config.toml
n_layer = 8
d_model = 192
n_head = 3
n_kv_head = 3
head_dim = 64
d_mlp = 768
vocab_size = 4892
activation = "geglu"
norm = "rmsnorm"
norm_place = "peri"
norm_eps = 1e-05
positions = "rope"
rope_base = 10000.0
rope_fraction = 1.0
qk_norm = false
attn_scale = 0.125
bias = "none"
tie_embeddings = true
parallel_block = false
extras = ["capped logits"]
init = "uniform"
init_std_qkv = 0.0411
init_std_o = 0.0411
init_std_up = 0.0411
init_std_down = 0.0205
optimizer = "soap_variant"
lr = 0.00591
lr_mult_o = 1.52
beta1 = 0.95
beta2 = 0.99
lr_head = 0.0111
warmup_steps = 200
schedule = "wsd"
decay_fraction = 0.752
decay_shape = "exp"
final_lr_fraction = 0.0
batch_tokens = [32768, 65536, 131072]
seq_len = 256
doc_mask = true
train_tokens = 241500000
steps = 3695
dataset = "wikipedia_en"
Each number is 200 + 40 x the weight over its row's rms, rounded and kept within 0 to 999. Layers, rows and columns count from 0. The size before them is the row's rms in percent of the matrix's.

# down: layer 2 MLP down (transposed), 768x192, rms 0.134, rows 610-621, columns 0-191
# gate: layer 2 MLP gate, 768x192, rms 0.149, rows 611-622, columns 0-191
# up: layer 2 MLP up, 768x192, rms 0.147, rows 611-622, columns 0-191
down610,112,238,195,188,162,154,161,198,302,223,156,170,261,203,199,254,247,179,238,216,211,123,203,146,171,131,213,255,153,182,140,257,162,147,214,226,224,158,149,139,247,277,224,143,191,178,205,168,176,205,240,232,203,210,188,207,208,253,174,158,193,209,149,211,208,228,207,257,193,206,152,193,214,232,198,208,195,206,203,277,205,198,216,246,193,250,203,242,262,206,257,181,230,170,158,163,198,222,161,216,179,133,67,228,218,167,265,202,243,129,202,164,274,182,235,112,151,210,204,215,205,185,266,147,284,233,182,181,256,197,230,134,181,258,134,223,249,191,121,222,154,194,193,228,222,271,184,172,178,175,172,218,223,171,215,237,190,183,109,137,209,230,260,254,214,167,121,168,261,199,222,192,205,197,218,247,134,145,264,156,173,193,173,150,235,151,186,233,234,186,209,146,200
gate611,106,218,145,202,135,143,199,202,203,176,244,267,230,208,149,194,143,214,129,198,267,260,274,200,190,176,208,290,152,220,115,157,197,235,184,163,188,156,209,120,253,216,200,191,216,245,195,136,196,195,135,188,83,167,239,170,108,184,277,202,257,159,252,179,253,230,224,190,181,185,231,205,208,255,249,164,228,126,197,219,186,236,191,199,224,167,293,241,221,196,213,221,133,187,224,256,196,238,214,160,208,196,228,248,208,232,236,171,212,209,179,227,168,227,224,184,159,201,246,221,171,215,224,170,204,143,182,172,202,236,135,152,185,245,172,206,179,188,134,165,99,222,193,233,205,232,250,239,137,229,189,148,180,213,148,251,222,194,192,187,191,237,209,257,229,261,173,180,183,112,205,189,202,177,171,276,177,229,218,220,170,126,151,158,148,274,149,133,198,201,266,151,155
up611,099,215,231,144,239,236,199,237,222,166,152,184,175,203,217,236,242,169,237,228,118,162,100,213,272,211,234,173,204,174,269,239,190,156,222,194,213,222,195,239,201,203,184,171,165,121,244,244,214,252,235,220,316,185,153,219,257,109,137,150,126,207,145,218,114,186,117,185,209,276,191,228,211,170,182,221,130,219,224,184,238,166,190,185,172,273,179,171,164,237,127,199,271,220,183,212,212,185,161,234,163,204,156,146,214,172,129,227,228,190,212,228,196,189,187,251,228,181,143,175,238,157,159,176,173,185,303,244,210,154,235,191,208,148,253,185,213,184,226,190,308,176,209,189,213,137,184,151,249,219,214,189,184,120,245,190,230,218,183,211,190,138,200,182,163,162,212,210,183,272,177,170,273,200,245,131,236,223,221,199,192,274,207,198,250,186,219,242,211,148,140,197,250
down611,100,185,191,211,179,241,142,173,156,166,251,189,212,162,220,162,172,173,133,145,251,263,197,273,142,192,219,238,156,177,150,153,183,191,210,141,161,285,190,171,197,192,162,176,214,195,135,209,168,153,193,137,52,197,253,228,162,155,242,211,231,181,187,252,181,266,223,178,144,232,253,194,230,162,222,178,203,170,141,217,225,266,241,181,245,193,209,221,119,204,237,226,103,191,220,224,259,252,216,145,178,196,227,182,199,212,108,200,299,153,187,209,230,150,226,147,219,220,209,195,219,189,250,214,186,150,160,253,181,185,141,239,145,208,232,198,190,240,146,180,211,216,206,260,223,214,182,197,188,206,262,167,195,199,159,235,294,194,170,207,239,216,263,206,220,322,202,221,209,272,217,150,207,202,180,242,189,207,183,169,238,121,161,283,185,182,181,168,229,187,244,140,216
gate612,100,248,214,221,190,246,181,208,194,165,203,218,168,211,188,183,197,167,146,164,175,186,231,221,199,146,215,165,146,141,174,174,124,222,220,205,153,198,268,142,175,316,211,243,243,192,168,160,164,178,196,148,191,80,159,183,218,201,205,223,137,211,176,187,208,180,202,189,187,176,275,270,204,246,138,211,166,192,218,170,147,187,258,135,239,204,274,195,209,210,171,92,164,253,252,250,222,256,140,164,171,203,211,177,221,208,202,181,250,120,170,187,209,193,200,201,220,190,219,226,204,126,176,170,227,141,132,158,198,300,175,206,192,181,202,202,164,218,152,157,184,302,258,185,130,289,213,181,170,239,179,159,113,206,188,146,230,228,206,217,263,306,189,162,185,228,227,136,148,147,200,163,249,238,193,259,209,234,153,196,222,221,172,192,168,266,193,136,225,211,188,171,200
up612,100,218,193,191,248,222,266,174,241,262,148,151,210,243,227,209,186,225,254,258,217,216,171,134,159,252,200,222,244,261,225,262,264,226,144,154,198,237,174,226,208,156,121,101,166,167,161,176,240,204,210,212,197,219,173,248,159,232,225,171,178,238,199,193,199,189,176,237,256,235,162,234,220,213,255,158,193,224,207,216,252,202,184,208,196,143,139,219,203,201,213,268,290,195,114,193,228,129,260,210,189,217,196,272,148,224,226,238,204,310,221,210,209,174,195,177,182,163,239,207,147,305,200,184,210,240,279,212,182,204,226,207,180,203,269,249,184,207,293,219,189,125,211,204,268,138,172,209,184,201,250,250,263,237,202,271,167,180,169,192,209,119,229,221,248,205,255,215,222,174,186,218,163,251,159,239,129,150,247,211,198,152,216,201,204,121,213,251,146,257,178,261,206
down612,094,213,221,150,155,200,165,210,218,139,233,205,198,174,224,148,212,162,186,105,193,225,222,296,175,138,153,182,179,97,190,197,87,167,176,189,203,147,227,168,175,320,190,237,201,193,248,225,146,236,175,172,193,159,229,158,237,186,163,244,243,157,234,190,194,190,267,207,199,152,254,192,147,196,155,245,199,175,199,152,186,174,270,178,218,207,249,275,186,164,183,110,139,228,285,215,155,255,173,201,222,192,195,98,175,222,200,175,174,141,201,170,215,196,204,171,195,211,222,223,232,104,160,189,240,205,120,191,235,216,153,215,210,134,155,190,226,179,161,176,208,269,182,254,174,237,210,132,195,195,223,175,128,210,234,120,228,248,193,185,225,235,135,195,183,168,191,245,114,191,211,139,214,221,239,205,292,194,145,150,220,220,176,181,224,265,199,178,226,173,208,207,192
gate613,101,192,187,142,263,180,181,205,183,213,268,284,108,216,191,171,181,199,155,249,188,224,219,168,252,176,254,195,204,240,272,168,172,233,128,193,183,238,181,167,233,228,207,173,148,197,270,216,160,209,235,261,233,187,199,236,204,225,295,234,218,166,221,219,249,221,227,215,294,191,158,194,186,291,173,189,239,186,162,202,194,195,219,175,192,242,177,265,170,213,73,243,237,220,193,173,192,223,169,193,108,266,231,215,158,257,177,195,157,208,193,160,245,262,158,197,287,148,254,268,204,189,262,193,247,171,153,169,202,198,204,117,255,193,198,158,185,191,182,118,169,258,255,241,195,198,201,195,233,173,210,190,211,207,232,207,252,218,158,218,199,244,176,260,197,176,274,127,200,179,215,154,257,231,203,254,220,239,180,216,245,281,259,237,201,260,232,237,157,188,145,156,259
up613,093,180,233,187,184,182,198,188,165,258,211,207,130,219,169,152,178,142,198,242,191,261,275,136,254,167,214,168,217,161,206,223,120,223,156,207,198,141,175,209,218,206,182,169,159,144,241,233,186,246,269,235,155,202,231,165,245,208,205,194,170,167,185,229,268,164,215,226,308,277,131,198,172,190,156,173,210,211,198,220,147,201,191,119,244,170,180,250,225,152,168,156,225,205,185,158,159,281,198,247,158,248,198,214,153,248,192,251,215,256,302,172,269,176,147,160,193,197,278,183,182,185,245,236,264,202,207,227,127,149,189,189,231,200,215,133,167,183,166,150,151,235,196,251,275,226,198,242,162,165,142,239,161,239,224,170,157,245,207,168,160,257,175,231,194,175,169,160,228,191,252,167,253,130,176,210,234,255,211,218,151,209,202,290,153,276,197,270,217,200,140,160,212
down613,098,189,208,234,216,248,201,201,215,136,151,157,220,188,219,242,255,211,196,185,201,129,168,250,132,236,178,205,205,199,145,244,262,160,288,245,237,197,203,207,116,206,182,267,256,204,137,157,245,245,181,134,198,218,137,233,139,183,151,197,167,181,187,128,109,210,202,173,92,184,275,244,181,182,213,214,192,252,205,206,218,221,192,200,228,220,172,187,215,174,262,204,117,179,250,230,224,167,252,184,245,215,203,140,256,142,214,170,172,201,140,210,153,179,213,211,151,224,171,217,193,155,136,162,152,151,250,208,218,249,258,236,168,197,185,278,207,204,236,278,231,189,230,156,195,209,197,172,187,228,273,199,202,177,164,216,221,194,286,249,173,148,247,106,222,275,125,219,199,216,149,231,144,176,176,164,187,183,198,157,186,134,176,123,183,130,204,178,212,169,266,219,163
gate614,102,126,226,217,220,204,243,196,179,243,225,241,224,229,204,143,287,130,181,235,229,245,202,217,176,241,200,176,171,164,240,315,240,250,199,216,234,278,136,151,256,201,245,227,189,186,171,233,198,161,216,140,178,200,167,211,225,278,176,211,190,175,200,196,218,198,241,216,218,196,157,227,202,176,222,189,198,251,252,208,176,182,210,230,211,240,157,231,220,236,210,173,243,198,283,150,245,173,272,236,206,123,140,245,168,232,250,185,288,258,195,266,271,154,213,213,194,174,233,195,239,257,168,222,163,301,251,208,185,171,202,214,245,197,240,201,208,224,265,175,96,240,255,179,226,221,253,284,216,247,198,192,139,114,220,174,262,153,154,208,218,194,172,171,226,215,212,162,162,282,265,259,276,170,193,174,120,162,204,221,177,139,148,219,227,236,216,181,209,202,175,218,218
up614,112,167,277,187,238,212,310,216,276,216,220,241,73,191,226,213,251,190,208,254,196,193,260,223,234,188,226,155,203,180,207,161,160,212,188,174,157,128,196,116,144,186,153,164,160,291,228,185,186,210,185,236,251,156,185,258,192,160,224,206,153,243,238,259,197,147,171,216,169,300,206,137,184,158,161,260,262,157,154,206,225,170,169,237,202,241,170,211,260,292,187,222,246,207,187,171,162,164,138,141,253,142,176,223,243,134,227,225,263,184,124,221,213,208,240,141,192,218,219,190,178,224,236,178,241,233,174,194,197,156,201,188,124,117,230,251,233,278,152,201,251,173,203,134,161,190,240,185,177,254,181,155,221,168,144,196,236,188,182,197,191,107,249,191,170,179,145,232,206,262,185,197,244,172,204,250,214,163,195,206,184,218,245,217,213,229,168,233,215,214,221,217,213
down614,095,260,154,189,225,232,152,243,174,180,190,200,211,166,179,218,146,241,160,236,182,185,170,140,235,190,141,234,265,255,180,208,159,213,197,272,240,229,215,252,166,164,235,237,191,120,169,144,215,155,245,240,181,132,242,153,189,224,170,184,243,197,191,146,162,207,152,141,234,155,250,232,165,297,335,186,132,193,252,168,212,151,284,170,134,224,219,219,162,169,158,254,155,267,159,144,208,215,197,167,173,237,234,189,176,210,112,143,151,201,222,163,217,219,146,231,195,126,254,183,150,141,199,207,208,182,160,193,218,170,205,212,233,247,184,144,152,200,247,222,208,200,185,242,194,255,193,189,216,147,220,176,169,197,227,215,153,212,244,202,255,237,176,289,188,231,242,186,299,175,148,138,156,200,112,202,196,213,144,186,235,201,213,202,132,128,186,223,198,181,190,168,175
gate615,098,270,209,217,198,160,121,215,220,234,90,259,233,157,216,270,152,201,209,294,185,199,183,199,76,154,205,191,168,218,208,235,251,162,184,197,211,156,193,261,237,188,197,150,199,199,181,186,133,212,164,171,168,168,179,182,185,230,194,215,287,126,215,183,225,194,183,215,209,223,205,171,230,186,223,162,188,265,208,133,173,161,182,309,257,198,147,181,191,173,218,183,201,200,212,203,224,155,258,217,229,226,149,247,167,172,203,222,105,213,217,240,196,214,270,276,187,225,191,159,222,185,187,280,173,98,155,218,170,231,115,162,194,194,173,207,185,236,152,264,158,232,109,262,166,256,215,179,218,168,201,148,197,174,243,249,149,232,195,206,243,211,173,199,206,231,234,210,241,168,268,197,126,193,214,196,184,164,255,195,222,125,225,195,246,169,112,159,232,160,158,154,209
up615,111,176,141,249,235,241,195,185,235,237,243,182,151,216,217,188,186,295,212,144,226,204,190,150,256,170,165,114,202,153,190,134,142,205,219,239,250,160,156,153,219,215,210,349,260,199,202,226,188,115,192,155,203,200,172,214,196,217,291,180,171,173,189,159,182,188,252,204,194,131,174,205,186,200,222,183,148,153,203,263,228,258,164,201,182,230,180,265,257,212,214,218,188,216,209,274,202,199,220,231,160,182,292,143,228,262,156,224,177,162,206,170,195,221,219,194,302,173,210,189,223,157,160,170,170,188,181,165,239,209,293,149,269,248,209,184,205,244,234,188,231,186,216,214,270,179,285,256,178,236,205,107,240,214,149,182,185,151,173,277,212,238,238,223,198,215,194,233,201,204,216,281,236,171,242,234,126,210,245,190,227,205,226,206,205,187,207,133,264,183,154,211,262
down615,100,219,272,193,189,155,183,248,181,155,148,193,208,191,143,170,203,187,190,205,179,170,239,217,193,244,228,225,200,193,197,251,241,173,164,186,183,233,210,219,185,174,198,98,136,218,177,163,168,308,245,256,227,226,213,207,209,199,142,149,272,205,301,274,231,198,169,224,213,288,236,161,234,216,201,183,221,293,209,183,209,97,195,198,242,148,191,162,215,187,113,213,206,124,170,166,206,214,253,181,205,196,137,252,164,201,207,213,208,211,162,204,206,158,205,221,175,230,138,238,132,184,227,224,217,200,211,243,157,234,191,303,177,167,212,243,224,196,165,170,106,173,166,165,145,172,139,135,189,208,216,238,115,180,249,234,178,296,234,258,180,162,215,183,192,203,218,175,235,217,188,103,199,205,130,174,205,252,149,247,176,232,178,172,168,185,175,272,145,166,282,177,186
gate616,094,202,252,227,221,123,156,201,201,176,274,204,240,248,188,187,246,206,162,237,204,154,115,157,233,244,245,190,136,171,182,172,245,169,221,172,263,182,191,228,219,185,233,143,151,131,238,186,201,186,178,241,256,217,185,292,251,172,196,135,212,257,192,221,192,254,231,101,233,157,228,142,197,256,205,222,260,169,274,191,182,226,194,234,154,156,184,148,288,172,215,276,199,287,209,205,198,174,194,190,233,203,104,189,213,185,177,207,211,168,249,181,196,237,230,236,157,137,250,187,212,190,235,215,220,165,177,209,134,217,171,101,266,209,232,237,164,220,214,167,128,226,198,205,159,211,157,286,226,233,221,159,208,231,164,216,226,205,164,154,156,184,153,232,225,169,141,118,173,170,184,193,218,233,195,257,229,204,220,155,219,168,178,304,271,149,151,148,225,180,176,181,258
up616,100,199,216,205,184,156,227,260,163,181,151,225,143,204,176,162,246,218,130,219,163,217,225,220,157,225,81,228,190,191,200,242,175,148,259,191,157,141,207,148,187,163,209,262,190,210,254,230,218,188,192,222,188,266,153,211,202,225,180,199,185,236,233,154,215,118,216,210,250,131,178,174,227,234,207,188,197,197,159,165,128,199,169,222,220,176,181,174,182,140,129,228,183,249,188,175,260,201,190,101,119,207,147,132,210,204,263,199,185,156,256,273,198,117,211,271,136,233,208,176,183,165,235,215,211,178,179,158,214,202,190,231,192,211,294,154,250,182,248,234,286,135,211,127,257,227,209,151,138,208,275,227,250,120,208,174,196,257,219,187,149,182,224,178,202,215,223,262,218,165,147,256,178,160,216,178,188,179,246,225,200,128,234,236,208,245,249,273,189,144,198,198,125
down616,106,215,164,185,136,276,265,202,163,205,209,204,199,153,234,144,164,228,207,185,250,160,253,253,235,206,218,171,195,180,199,167,208,283,204,163,231,234,171,221,211,189,219,170,273,208,184,188,213,234,199,211,155,200,199,194,169,221,301,189,179,175,148,164,182,194,209,163,183,235,221,271,193,142,156,244,188,256,201,218,194,145,289,156,208,236,192,275,136,215,275,145,193,181,198,185,246,265,235,257,200,226,210,217,194,193,147,153,165,256,156,258,178,206,200,167,236,177,190,261,158,263,148,198,219,228,162,215,181,155,226,212,182,222,148,146,183,248,231,250,221,251,139,143,214,212,213,139,211,239,145,223,252,221,271,246,202,195,234,238,283,290,187,124,200,197,196,202,224,264,271,219,223,210,237,105,181,240,185,265,185,307,217,147,168,238,109,176,214,248,148,230,177
gate617,109,279,164,236,168,204,276,146,203,162,170,193,149,260,200,242,206,167,182,229,218,214,259,250,241,86,190,237,213,199,205,208,233,282,179,216,221,232,152,276,175,184,162,197,243,155,212,260,218,176,148,254,239,200,137,156,184,188,206,152,208,205,293,243,192,210,189,168,206,244,246,226,305,209,226,198,197,124,202,221,182,222,188,175,149,222,185,137,229,150,200,230,169,248,209,153,207,230,121,167,119,247,236,252,228,157,135,135,188,165,205,216,155,190,142,229,233,164,253,166,138,166,250,174,178,239,202,206,259,176,193,146,244,237,205,208,233,154,191,179,150,199,130,244,245,217,164,161,213,197,200,219,245,214,237,234,126,204,185,215,186,182,174,171,132,243,139,150,152,237,149,209,219,200,216,136,193,192,187,149,218,175,223,144,184,236,210,286,185,198,292,279,164
up617,107,145,237,185,227,231,182,208,283,204,249,227,254,197,231,145,242,200,223,196,191,215,222,163,172,214,304,229,180,155,210,178,203,221,93,118,216,96,187,223,211,221,169,224,240,177,214,147,143,181,288,181,237,198,241,223,143,182,229,181,252,219,159,248,225,221,209,208,241,212,229,195,121,245,225,199,177,198,110,195,277,273,272,213,310,223,209,207,259,242,234,173,226,145,220,214,270,160,149,225,257,122,234,222,131,250,219,237,251,250,206,170,224,209,238,186,226,228,215,181,238,237,216,208,190,152,235,172,158,225,136,192,214,212,233,151,182,237,254,217,198,244,239,123,213,193,245,243,143,213,187,241,207,183,200,201,231,200,204,197,176,227,249,130,239,203,263,219,154,192,215,188,204,152,173,178,275,193,184,172,232,166,103,157,208,279,223,200,152,196,191,169,152
down617,099,227,148,228,90,246,246,124,235,139,97,219,192,258,210,194,165,152,196,169,212,184,207,275,136,121,141,211,195,220,223,216,222,243,223,267,228,254,166,219,213,173,196,171,189,198,214,180,169,180,136,204,245,193,166,146,244,147,208,251,225,179,240,241,142,179,243,221,178,220,213,190,184,237,236,188,206,185,246,188,185,216,172,195,76,188,190,200,134,168,156,215,157,251,203,151,213,224,145,112,150,204,148,158,215,148,178,224,159,215,227,245,162,214,140,216,207,232,211,179,126,199,157,169,240,217,246,269,291,212,221,165,184,182,144,135,186,138,174,163,185,174,168,217,157,172,148,134,196,206,184,187,245,177,232,244,214,199,146,221,202,120,171,194,113,207,116,166,208,129,177,262,187,257,193,212,182,203,174,205,150,154,238,215,192,194,225,250,221,218,275,150,208
gate618,108,180,216,197,224,267,176,172,134,120,180,224,307,124,244,261,177,181,239,251,118,200,189,179,233,196,244,237,229,210,210,201,206,206,188,176,222,164,187,289,184,221,220,283,247,202,149,146,164,255,212,146,154,152,148,250,188,206,184,202,174,208,199,198,188,187,165,112,187,159,263,157,162,187,186,182,150,204,194,170,168,213,278,147,203,185,198,187,210,215,215,282,219,211,197,236,275,209,102,203,178,177,146,261,176,129,153,155,264,246,251,199,147,184,203,279,185,202,266,211,201,240,227,189,129,222,149,166,186,229,200,145,228,281,233,183,181,234,186,213,143,181,218,241,237,268,186,191,261,209,188,194,181,253,274,218,139,164,205,239,208,182,183,174,122,250,237,177,234,272,167,208,176,228,231,218,229,243,143,181,182,190,207,203,207,233,171,238,298,190,258,181,248
up618,113,252,177,210,235,231,225,192,222,133,220,113,214,236,232,214,120,177,143,158,138,196,235,252,202,165,285,205,154,191,131,194,162,250,194,227,212,140,176,160,199,235,123,139,109,171,200,173,175,239,168,154,226,209,155,221,170,94,202,193,232,193,224,228,261,140,220,191,187,245,169,191,196,221,273,214,246,141,223,186,152,183,213,173,221,168,208,168,142,208,226,257,204,175,197,197,262,204,245,158,170,187,231,161,224,104,242,196,161,238,242,209,224,170,235,244,177,274,143,233,262,105,237,168,222,209,148,158,207,190,209,133,211,180,200,243,127,208,187,157,170,181,254,198,227,244,184,276,163,191,205,250,209,241,235,165,207,188,197,185,178,212,200,180,122,252,100,166,138,194,287,156,226,145,202,251,211,220,220,193,163,225,268,174,193,222,284,199,160,224,179,192,195
down618,113,177,163,173,128,210,181,191,265,182,238,256,297,162,168,227,227,128,237,220,204,196,216,252,207,237,157,268,255,157,215,204,260,105,218,198,216,203,213,182,207,217,281,246,233,181,175,194,261,209,214,209,193,109,227,249,244,269,171,255,171,151,212,176,129,212,186,195,173,168,192,252,144,152,178,162,106,204,176,216,226,209,213,221,160,150,201,184,250,250,160,177,196,163,218,132,181,163,207,250,128,229,204,244,204,244,183,198,173,209,190,187,186,223,124,188,221,184,241,166,175,254,159,256,166,158,213,245,181,195,247,214,220,198,111,184,251,214,181,177,294,193,154,225,206,211,228,192,222,159,266,201,199,114,197,190,230,188,174,257,246,207,218,208,238,168,263,171,262,249,158,254,170,227,172,200,220,131,200,128,275,127,192,259,200,215,211,117,169,198,193,216,299
gate619,114,249,215,195,229,205,188,194,217,315,218,249,165,243,236,182,197,190,195,152,186,215,265,180,231,252,283,127,116,221,97,231,208,223,234,140,236,208,152,124,238,134,206,228,172,211,176,209,196,188,156,267,259,249,152,178,212,213,245,227,138,157,172,243,147,206,241,187,223,137,198,225,164,216,197,210,242,123,237,231,215,213,230,186,181,182,171,135,144,126,228,193,252,199,215,207,182,216,248,252,170,104,147,138,198,208,199,249,156,258,267,196,195,168,186,212,145,191,163,180,237,131,152,151,87,166,199,266,251,224,202,187,175,211,147,192,228,196,141,228,192,219,147,203,283,276,141,158,189,194,163,221,160,192,210,207,160,149,137,212,170,250,228,233,237,178,203,171,145,207,174,224,162,185,177,188,213,168,233,184,233,212,274,199,158,215,226,249,143,215,184,233,193
up619,096,181,219,189,192,223,205,169,182,299,203,208,170,155,184,178,155,198,240,175,142,224,261,173,185,338,237,155,187,217,104,302,178,240,209,206,199,229,143,122,211,157,266,237,124,167,157,185,207,200,113,194,207,227,181,180,237,185,208,225,168,136,189,219,202,188,246,229,147,119,198,209,193,222,130,197,235,153,212,154,231,227,226,224,140,178,185,158,199,163,155,215,184,208,227,203,213,116,198,279,153,151,258,198,190,187,225,223,167,241,236,250,193,146,180,233,250,154,163,208,227,210,189,166,150,185,132,203,230,225,178,173,169,203,159,208,220,218,156,145,162,234,138,198,293,282,143,151,215,193,203,164,182,205,183,241,111,148,155,265,218,227,256,202,235,205,227,163,156,190,169,205,157,185,205,247,199,156,207,202,233,203,252,228,172,118,208,257,192,224,249,283,164
down619,099,144,190,200,187,135,175,185,235,104,168,156,229,195,162,301,206,212,252,249,190,134,169,212,180,142,121,232,164,140,280,158,194,166,219,220,205,207,238,284,213,230,238,181,217,173,205,211,147,204,240,161,108,184,230,213,186,201,207,180,226,258,232,99,252,212,182,184,151,299,206,152,182,114,220,150,190,263,129,211,190,208,165,222,250,210,190,205,193,294,190,159,180,225,179,187,168,176,188,142,276,272,195,203,191,218,239,224,212,155,140,179,192,237,271,214,246,130,241,212,225,239,256,254,280,228,248,159,180,159,215,218,240,208,230,218,215,201,214,167,163,189,213,215,130,189,242,215,178,260,191,228,202,221,179,235,239,218,207,114,180,169,171,146,190,201,188,187,228,227,208,161,210,165,257,192,197,183,216,293,245,237,154,210,178,144,230,182,206,155,198,155,290
gate620,098,252,249,242,153,239,218,206,146,193,235,229,165,110,229,181,229,206,196,180,227,189,197,158,221,158,162,148,184,207,161,200,143,232,167,243,203,257,232,208,164,247,205,176,140,292,248,203,175,176,190,232,175,145,163,193,167,188,154,138,214,123,198,190,158,197,173,200,161,190,238,243,194,248,207,240,218,263,158,206,284,269,164,194,114,239,166,185,224,153,170,218,258,222,212,142,163,271,159,184,120,215,246,191,196,196,216,188,281,185,214,199,255,202,159,168,258,183,259,213,239,144,204,249,217,108,201,150,304,137,272,242,228,207,273,174,187,205,213,139,159,123,139,219,270,223,211,212,239,211,165,223,178,184,212,209,201,217,221,223,197,253,257,186,232,173,323,205,169,213,166,125,203,158,179,210,200,206,214,225,164,165,186,204,285,165,241,195,271,240,197,192,187
up620,097,179,185,148,282,169,277,196,242,226,183,252,201,230,243,214,204,221,241,245,175,196,179,126,160,232,220,254,185,195,226,134,232,143,244,169,150,210,189,261,196,181,187,190,201,130,162,227,254,118,232,219,188,227,225,193,255,222,223,261,208,252,124,219,267,171,190,243,163,221,159,194,203,196,233,160,260,180,195,179,218,256,280,228,293,176,271,212,183,246,228,271,139,251,204,215,171,158,210,225,266,170,219,255,205,155,231,140,119,140,239,183,151,179,261,221,187,219,177,195,207,224,266,246,159,252,261,201,126,272,196,159,113,215,192,225,184,188,264,208,208,242,218,209,182,192,126,204,254,252,232,195,132,179,203,146,250,188,168,173,192,209,139,246,252,233,123,161,166,260,166,217,225,219,222,157,208,214,138,168,220,205,222,176,238,224,182,256,141,171,188,195,155
down620,091,227,225,213,148,190,202,244,136,238,171,143,152,192,204,158,259,218,198,156,215,209,151,218,199,181,179,116,235,286,221,212,157,225,164,287,205,197,202,146,227,227,268,143,193,256,214,184,221,232,170,200,233,163,142,125,208,145,168,124,186,201,260,180,142,187,214,160,266,189,207,185,210,236,157,271,173,222,174,276,253,172,93,250,135,206,159,200,165,161,212,212,255,168,201,222,178,211,181,250,171,243,253,210,199,233,183,206,261,176,194,246,265,241,171,156,257,190,207,212,180,231,169,186,195,146,149,133,224,115,216,213,248,168,251,135,203,272,149,153,148,154,167,251,211,210,245,186,172,136,147,217,268,215,198,231,201,199,181,260,196,193,201,141,201,168,274,214,193,178,194,145,178,196,168,280,215,230,237,239,208,142,155,228,195,159,213,182,295,274,238,191,211
gate621,104,180,224,201,221,187,229,205,140,212,160,124,233,180,220,120,184,235,192,201,215,171,232,244,127,180,216,169,250,161,266,168,210,189,276,233,204,149,137,161,147,165,207,209,218,195,188,201,153,170,147,196,194,204,150,208,183,198,236,193,230,148,193,231,192,215,234,244,170,152,234,196,220,149,240,194,258,61,173,198,197,186,153,109,264,114,185,218,260,266,209,240,239,108,151,222,224,202,195,186,127,157,259,194,133,157,221,235,182,219,144,244,121,136,204,177,253,209,217,256,208,180,228,210,240,181,187,188,192,239,213,194,248,168,224,321,165,182,150,229,217,142,221,331,203,148,179,206,216,245,223,224,234,179,260,223,206,218,245,224,248,199,186,186,223,186,244,202,169,189,207,144,143,224,228,162,180,236,216,230,181,132,232,164,218,206,203,169,183,167,251,121,149
up621,110,229,192,252,130,268,113,195,137,219,211,255,258,228,175,188,158,210,139,216,142,244,194,203,213,187,201,192,210,281,259,200,181,182,274,211,245,237,191,131,177,183,211,218,281,217,194,240,141,187,227,138,196,229,148,191,103,182,206,153,195,136,182,272,207,226,271,204,237,271,181,261,168,193,142,220,193,175,208,177,166,195,150,170,200,276,208,267,221,191,169,179,227,184,181,141,264,216,152,221,256,232,211,178,189,149,159,133,262,155,157,200,212,223,189,195,208,142,220,147,156,161,154,224,209,129,160,227,239,199,174,201,253,158,257,192,207,193,219,263,191,170,195,264,144,216,241,244,187,184,239,150,185,231,128,264,145,209,183,219,179,157,234,181,159,117,148,296,181,212,181,241,183,202,152,267,157,242,176,141,211,245,214,274,186,203,184,190,170,227,159,225,239
down621,102,232,177,179,229,166,280,253,241,243,155,148,257,128,112,239,154,165,265,232,247,153,168,220,238,226,266,112,129,232,170,165,201,187,194,199,156,183,179,233,257,211,230,202,111,174,164,254,245,176,233,215,249,231,230,210,273,217,169,177,191,192,227,145,183,129,182,148,199,196,169,169,271,239,263,186,239,240,124,290,212,184,156,228,187,226,237,114,184,217,268,205,224,249,182,223,243,169,227,156,197,203,175,272,188,232,237,191,144,204,162,196,234,225,133,196,141,232,187,208,212,211,238,153,189,199,165,225,138,237,212,133,214,218,159,220,169,175,200,180,188,235,222,98,155,211,152,174,219,223,205,276,221,140,206,115,175,198,249,142,189,268,242,267,180,225,207,193,239,218,185,233,222,225,211,106,150,183,256,211,223,235,216,224,221,230,200,216,231,188,227,176,169
gate622,084,237,243,229,200,176,185,174,237,170,103,223,221,165,154,250,150,237,194,157,207,150,230,111,269,268,184,164,224,63,180,214,226,252,256,211,267,184,207,139,224,166,208,179,248,191,225,240,221,132,172,190,218,234,261,149,230,201,158,193,156,247,199,226,129,211,178,212,198,218,163,227,147,243,237,175,241,189,269,231,107,223,211,165,157,208,237,144,218,113,199,193,219,157,164,131,178,179,217,138,207,194,151,159,242,213,164,215,233,191,250,183,186,163,152,211,207,207,237,219,150,203,179,182,200,225,210,197,204,264,186,167,231,213,166,189,205,242,288,207,213,203,297,173,181,183,180,199,233,274,125,211,213,222,195,211,221,268,169,244,168,196,230,217,199,165,188,183,233,190,217,187,269,157,349,211,156,251,211,182,183,195,213,162,229,283,209,130,236,161,188,144,195
up622,079,143,140,172,224,227,218,205,165,195,305,165,183,205,254,175,157,124,170,231,183,210,194,212,161,201,213,236,160,313,206,217,197,151,144,232,106,210,194,251,170,189,207,169,163,179,218,159,230,241,258,220,209,131,173,263,187,199,198,215,229,130,196,145,214,127,285,180,204,140,204,142,251,185,201,209,165,212,171,169,245,174,191,236,258,204,195,243,172,302,215,238,199,165,266,225,254,260,190,243,220,229,286,256,147,167,251,203,147,283,205,188,170,204,225,185,206,237,169,191,323,229,209,230,198,185,215,186,161,146,226,211,213,227,226,175,220,182,179,193,149,199,141,246,182,234,246,218,186,167,250,165,184,155,147,223,140,116,197,145,186,177,232,181,202,192,207,171,178,240,184,281,119,180,96,192,196,234,182,235,201,187,187,243,181,118,174,217,186,205,162,219,222